config = dict(
    n_head=4,
    head_dim=64,
    norm_eps=1e-05,
    attn_scale=0.125,
    tie_embeddings=True,
    parallel_block=False,
    init='normal',
    init_std_o=0.00799,
    init_std_up=0.0815,
    optimizer='muon_variant',
    grad_clip=1.0,
    schedule='cos',
    batch_tokens=[16384, 32768, 65536],
    steps=9075,
)
Each number is 128 + 32 x the weight over its row's rms, rounded and kept within 0 to 255. Layers, rows and columns count from 0. Numbers have three digits each. The size before them is the row's rms in percent of the matrix's.

# down: layer 21 MLP down (transposed), 512x128, rms 0.259, rows 313-337, columns 0-127
# up: layer 21 MLP up, 512x128, rms 0.231, rows 314-337, columns 0-127
down313 098:132102104211120172161135147111112149102162118156136160133178144047153142164106122115032155133111148104139123143130107134115163210094170139100122133179129154114142117163128180080191107130199115089123124156130131123139121125093183097106084114079131162194157136167172139147175111116125144112152147143109162110170165086090110164157178052074133168135102124169116079098106154132119112146120
up314 096:160109102140172151137184206110120143142125178109157146163140108106109143106169128161086062120096122102114127160141127090107149158110122042150169119175173143116122165159089076085177102121147103168109183166112114155165142137162083178114138108161087151149135170101142103098133144212104137173165112131143047117122131122117108107115087138153106121108113116166204128150159169195127160097172
down314 098:102132157116154113165126115149112092178093124171128112175137154126153115095148117094132112062095070092113146116129157117146198082129147155138128130132087122124169149067172156127129121142111137165136063069070145193138081095073147148162117127087150094159114157121113169129114138185086096100089129138161197189113079098159195137129142205153153150147135131121134186154130091159185083148151
up315 107:081083206074144113178071118161130143146101171144157121093211066072102105117137150109127144152115126108089098137171134097158133138089081126124115167125159111154113150156133091163115087138156101094124149076133128205094157114097133163152150127099120110155177144070097125121114157118146099077166128152116151151138087152100102096160097072123188134088175163186106156183101097194110116108109
down315 115:109167111146198144178141140111145162093134087096160128096138113141078157117163149105145102090124105117139136164120166146105106206143092153129140135146127107086066147167096115113079192130125134136073116093042109110145130193075150113130135133119176125247164186164131137135148159183138138150127107070105161107168165110112108130167120063110123130155153109154128106133146135168075098135167
up316 099:181160167057127100064124133109084123109144092085101134093162156104069156144144114121121124137097152088122139133145151135134118127092152152132140086163061124138170114145146199161112155113116114123120143104129158097120140190149132109087134129107075065107102115156164142091104131064145183032113091112190166149096160118068106061144120113154072094124093131114074182087160165149131119152111
down316 100:164137133124063152143157106135127153145168122142124145102157185154132144163116078174105064117131132154142199071152102087092146149162147152163200104111176067148102131117161120115099125119152059142127157101185164125105133112133064064112077157137141157129120196127096132091101147122111189098157084129115102137161156127072167179130105137144136120067112086160144140157079102144115107069078
up317 090:093110062125078138089129110075125148075120120160181079109149098172123062140175093106150161137139105124135147145079158125126188123105155099108193084141097160126159157199102092147172178126137140156177131134114069093169151125120081116110178117130095116125178148196096144165118126096119107133135163104120107135127069119180073120109169145124140083102176165153116163088125162099137121206148
down317 083:155097158247129165163098141164137084138141052135118197137169109116100180118165133193147096117105189129071079151182147168129036107138146116107087159167167150097131129072176128106134160136159078111095136136157142107136076123133123123102086166178131164143077112073119102081120138124165144120101128140148132142106133092131126100166095091101132117102113115112118142137181154157135099131115
up318 099:112154110077115213127131070095136142112181137135154068133101150087168080122135139149067116165060116114137155154158185093175102090092154140107098145148125098134099210155086095136199090132146133115153153114109130132108152133085136114184100104111149102102144133106132110108146117057198163140110104148138134120117087152109084095113165074129122147105153172085116134060121181062138137147094
down318 096:121106108155129097137164104181154186191096145100193177144134119081121166163133135084086088066106094183124134114112113140067082117132155134123151161135117158120182093087124093067103133069111169120114121140143131194159152122140152120145136113140083087123090159114086167106184159183115122167180159139104126106110169110071155083133099173039151120138128156172103114145118096125143125168082
up319 106:082112089142145179092164104157155103106133083071169169103122076162176120127109147100112170119135124139103143120104142177145163141164129131138165110143129123108148116139116070096153122135129148117235115182181066121123176115163130098093143099095162108155143122113120128115087172104137158143120108119125109083086164155105124106085063210141137075109096175130199100151148147059084142090182
down319 110:164160094168149163102175133091106192157161114118049119103110158178152085097152162098178087073122116144106132055171141116146170124075123186102172185153107103068106103142074084147110150163170068106095166140110155139154127137135131163117113166164145153136141097147161114089113101100154108131107139105176192119155103107137160141140113095161184128161181137152112148105113124144143129049098
up320 103:093158172149163106094095105158086079151154092144120128063085101120157082164142096166158108126144133140151151112105126085099080135112079107108085150134151091112094177108106141119148166141132104178177138132115039097120186150154124101130099125130084077113102124095130135145159132118079172075134170099147132188143140089107085172171092169157099143100173093109098152087098134039087099086161
down320 102:131147158096181168142106134112164142140155114106114141178104106089151085071164090090113120106099128126068074118104120118123185047147122150147142116167099130165223116172117156132138151108119118147146153073118074056124162122111099155170061116034142167130124098129146118147124127088099122130164083140121125116125150130132100120106059098155134097172112167124091098136196129208152147133129
up321 097:182119128111176122209141131139142125104178114100057139129140137109143107165157102155164148123118150118141139128106050080167129064122099135126142131178130091102089097153115129180088085171100080082143091204104155075116148116146130134125105078206082110159038162132167146151149137149082112110138177107101089103176151122143119167160133143104108099155188168171126129134132130143113078131114
down321 102:139109149133136150080151095115142172163179125135119098107122123100064113107158200084197141118190110122134100147165196142115125150114129156133183109151123081057147110179156099101153114098111107107117113065144083141180131067125096110088154143141138079136165174100137160104081144141166134106156122101126112098137138126107119153098085186197080142088155156098173173133116174057101137169153
up322 104:126102128169172148151173111164168108119144188148168126123106125147087167124141177137179186116108165058176206092124124090124130097132125116022110136163089145054201129133129072104099089131132115125146123105120123129080160181071142099130176102121146124122114065098100123126109079149090146136157080094090122091157142145077128054168117164105131113166111131111113111120151159145132136136150
down322 108:104079142169102183161071180119141112150054175120168149149092114097086119119164122135140089141132151175206142121127093128139124090156130172141119125097151086172087107101123164184138096198138109144113167126120182084134076104140134084158178122124116129127075133159170128133182093194109085166112162115149100145115177107052136121138117135128149173176128119148161075137135192133112131157178
up323 098:145148201162098129139136113141117155137162141084148151138070080160132141127117083072133064175117121110144092092147148115149148126180152105114134085125117135108148151093138094095154106093074143138227134137149077071118100155118100138097141079176167131160172114150153137129102111130117142179168146042082111146153193096119124109101145102142145063170173132099132126155195126147186167160168
down323 106:101092120141096108094137136138157093086161117162155166146106134153132155083067146132115165157051095144131147132118154102139162132174140134129119109146151079129119160154125152111096116139137182145127121097152155092126170177101121153145218158090157100067140135103102122132201085164135158061061108107122172155105114113119149147155121134064129196154203134110096138146105125193187126179060
up324 096:135153134106111163096180120092100120176150108081184140100145153104104166099144137112088134104150126136068148060121085100134047122071074188092147125096109112073175143108172136092131121149087130153127127123149095195133141105152202111116061130173128143117116117082168113101147119171134093088133117187182126082129141126142102181064131096150155105120072099108157128148187093117093145132153
down324 086:136162144111132112085135129154141177085158166120189158118098134179122106112212093095111131122104166124203144111128141118100164103128156114131169139110143080132125151192163144103157134151135193117172076165135153141189066134072098163077089125094112142114100094170111097098150122118073175093120128131130148173140118160115121102105147207161136135133165091182191144119164092061158148115164
up325 099:136133093134117117158097117132171092070131127099117105138110081141130181217081145162089154187174139093142144135198099164112108119125080148089107137142132108129101088165148117062137115148145086162090147085065161103108082103101172128136126154149115146064154136109122124102084171182159145113136137134124115076149173096194087067089130157084150166120125092157142106203107128114126090155177
down325 108:133085139127154110131087083127092177092062131175103102129108117125120128121074143135133189177179185116058176172100127126130114144133110126137064126101109053140096132160102104111051130139119109110065127205151157088098137078143180145127137143140155094102122144117100163081138147147125130147099066146098113130160124127154120110125095159032098153140145167150091105170093125177130082180121
up326 099:111184124122135066111063071143162144080150060094116096131146147125185114078121115112094036122104109129157112081091114128165124097154143177157078089106151094064162085123143143087179117112128125179088162162110087095137111154113160125147112122069074171134084134142125122106155134069122120143162156152177127124158111082125117113090145093060080084135146187102133106105148153116099143136156
down326 100:187094117169110192098148199219098131106100151179159165178126121145112157184157149132150103128120132121154129138146144144104134114080092102068136135125069129131146163151107069106122063129102108083152157097154142112140155120153110107100156142194151134165187104081135087124106157172152187100121071112089123102180106158153070123160135120158205115097165146101156135159134124104138162137086
up327 105:155130109162053184108150153125130093146075148078092146074125169179145106104171142092154147163129100156100126111120134153153099129119135132090132145128132123059166129112095168133099141141171086105121148113163169129114161149121133117133144141180102116179126132087178134123092126147124132165158083117124136099161090097039188109203142078136162136146111229113089162168052128141169126075122
down327 103:147112115131175110179126133102097135089108113162080135180106138130110116092150049170110142100097149100121113115146097141155113089101147195144139147105113167164098163157115077144048106164136087157135108185093169074177100140201124085131133078151181111103113113106155134136148151111128138091102161144144071104145115151203091071133108162141142102075090183171108095097146086134091125145071
up328 101:142130081145119151110156126133192117109072118112161130165061142105147102166109072069160123079031138044118119091148098160116150127130121110156115057160122168194107142128168111134114094123152109089179151139142095158132148100135094136130121107165110123150154181154154157098092105149189142169149154147125088173106057137159090088178180168121147121100145140109112136136142170202123115132142
down328 106:120147142082075118123136181112120145108108138147098087074146103153122121153150158160095163140128071108101143122100139156100095136114136115120109237096136097145103161079083123095122082143163093114134106102151153179116166175056240148125161108126031103138137104130141146089202138142120133113207085119142119097153112145139144143110090180134113152119133147128156140132108166166124158179107
up329 100:094131153201139141086112160208131068136089125078180155114125084080182105112141138166150112081118130108175120154105101108093136131128148064142065136144175160112132141125131122098112112164102152115163174115112159119157144090109118183102111091115095054129119099142111106186140153148096185134129087156115092174106160146072131113190131177081154090167153098147094062104078128123090111093139
down329 098:123108095068134148153170086132124141132137123150117125143160144094118081078117074033104140109134136131128106096152116082129121091150163178139137107098123171168142096127099128087152148103136137129036141112184106104145094103144162097172072157095104180134113161108177114088138118145137152121102200131146144078094112118186128075147157091129151108119116153139226151160208073125100149155107
up330 099:093140142119156103118138071176187129186132083129148125118132129145131071079143147119072160134074142074214114135093098124110142119108126085094107092136100172098119165103181111146162146142105050131163132135193197141121069110160142087097100100126168119108111123149093139120113142103083105133119150188132104078097105168170149100163094114105152143130088119092103077113146074202121099120173
down330 100:162073085059059098120108153149146149098101170113099116037107123151144148104122122090160135122178163128100110165115176115169115090153150114161143087094147127162107094183087091198093163143107122138179115071196131120062108142113203150124154117123116165092111187099090120143063076096109100149153099122135120141137139170174137149127120146121103174107155146098125135138139127095158164119177
up331 094:137138102171103110090072163165156183098098170167212124064075099112108160116101116104165073130144136182108153162105130143145152137136160120125130145160132039094201138194135119149160190143112157173140180130101160126135104088096164122146172129116137148124149128084127135130125119149087139091130084124171140124067119122125135133138133117066142106102138122210113122130071222149110130129117
down331 098:147127153131135117113161105067157139147138175199120131059167115117106112110118160143114052146124153136111134111156127152130101183140130124163095118095091075111140156097104120099133136115166255132119086147147146174146170139141106142151139178105159117134140169121177115110142159109117108152142142123175132116131210131188172139126137124162081131115169121128159124143083239149120089149121
up332 096:068182144199140110134102121124129146158153132115128164128076133145107154142079129117092067104152161126091149126148168057118178085108111107127120160152158083126138148135178161110135069127127153132095147084136141192138193137112214122136069130146154135087181056157112140152135152150169073161182144093120070119139137129175136132126153101141171143141179130139201091136091175141130132174141
down332 093:209092155107161162099124148135148148140084135123084107072152069120124141128201104138157155124087127098179106111119093153151084115150186117089126112089089127095140094124088066088132171154106147131140092174115172109103119107185125110086108128053112175059098178138151144070083144122089094074099138136197160178077128130123091083127137151119099097085092135118098139132159092126135132116112
up333 100:101162132145135150118162128141090075087151149147122088076176078149098142148136097069149087124141125128202128130137140168065144094099115161086039102091102128132125135131144110202166159135098132132094107074136116132105167129154162159141114050124198096170162102135119166067092148169173136108144128106160096139104132122238153102121115127113096162111124101164176152107127139110107115108091
down333 101:123140104057162147130121166149129084179114080163115102160037129110092117170111079146149141162107170161099085091148097111185130047136151148066132108120182103096099101145078136134182106107194121092155114167093175132109157067111126085169119081130120077090127103146146138153124086075092122120132083109089081139153080134089192153101113133132100148111094144120112118135125132152135153080132
up334 098:080110195155123102064096165132109121126110143130217165122098126121117139099162134127140108139113171080160119163150147108097142096148126127094125124143131068105142132124115107138097178090138220091143112069172140094119131179080102101097041153101148048067135149098138128109118154138113138142196200143132066112145073132131117129151086097112112100077106137146124099136085154091133088155110
down334 101:163202100192161119112098119089146103105121155122146062134129172162134110085237106134079094168146098198125172139085108136143111152141130144111126113085123122112100149141160093158102103140151233190126176155044150145157129107118112119138078138121143147032129116125132096134151157130112136160076091127154134084128137179157129177136147119156119150126123129140154122153153140110151163147091
up335 097:151117151123192151192147158068146158116165096137129120159088154102139137106172131108130099103142126164045123164151120148156082125079081156147205133147145073096119169139190130137142137152131123143128103110060150105132202150104093114102135133123157129133133088128137146133158148165151061171143146144180067112143139154101148113205094083132162092099126111232082156160146123151109140106112
down335 087:061152119134080161131151135121086111116101141077140160109098090119110157087152080184183102169122120102167100179162110126046190129178128122077093190125124089092194166102095152162162132135122116119140169148135085124080133151102175105089185106143153117097166126100120133080127124096118140099125077097102165115070095147161123129082162161183147123164093142114156110065125112095176110107112
up336 099:102139153042180131149072121111161105128181142162069128085121099091211149109136105133144167151136139115144124125091090105099164091149121107184137096111135163097111168145149148088133159088127172184178114160102135131154114141147152091087162116134075187101107173136068207160148139088119127174184109119143120148138024095089077153152133139145151155116126125078130147105125142141112156140137
down336 091:181130125144095125139124175167152128103129133143116131206175177145080094136133137131101118129170103186141173158188087130080128091101066130163125125122116152159173121124133164114181081169147239102108138073135157115119135134063159115166070207127164087168126132091186087091145119127139100103119123118130085084120138066167136093154112122115090092128126143167139148092127089161105127125130
up337 097:096129199105102153125123131127126116137170049150128149152187128166105117119078162102071194132101134084112135173173153131136067135154176146109202157080140159097115125150192143102116165116162165088153132131086090128125141152167145177150148126126087143120136126100126136118104116083151147118197129155120161144145154119110105167144099121204135180129086167158108192118103133029100108120085
down337 092:123146145079132119093126069170160122128136116145149138142104165116102112127081150121129162094104143137168136174118139093075107113121117201140169151083120151173155114164095169103152174127072245142146151142126088153076093126142166183145083105092079135087118100143097096100139112159136122134161148114078136130163139113054138124150094173105128073212128133108161082176098102092128137129187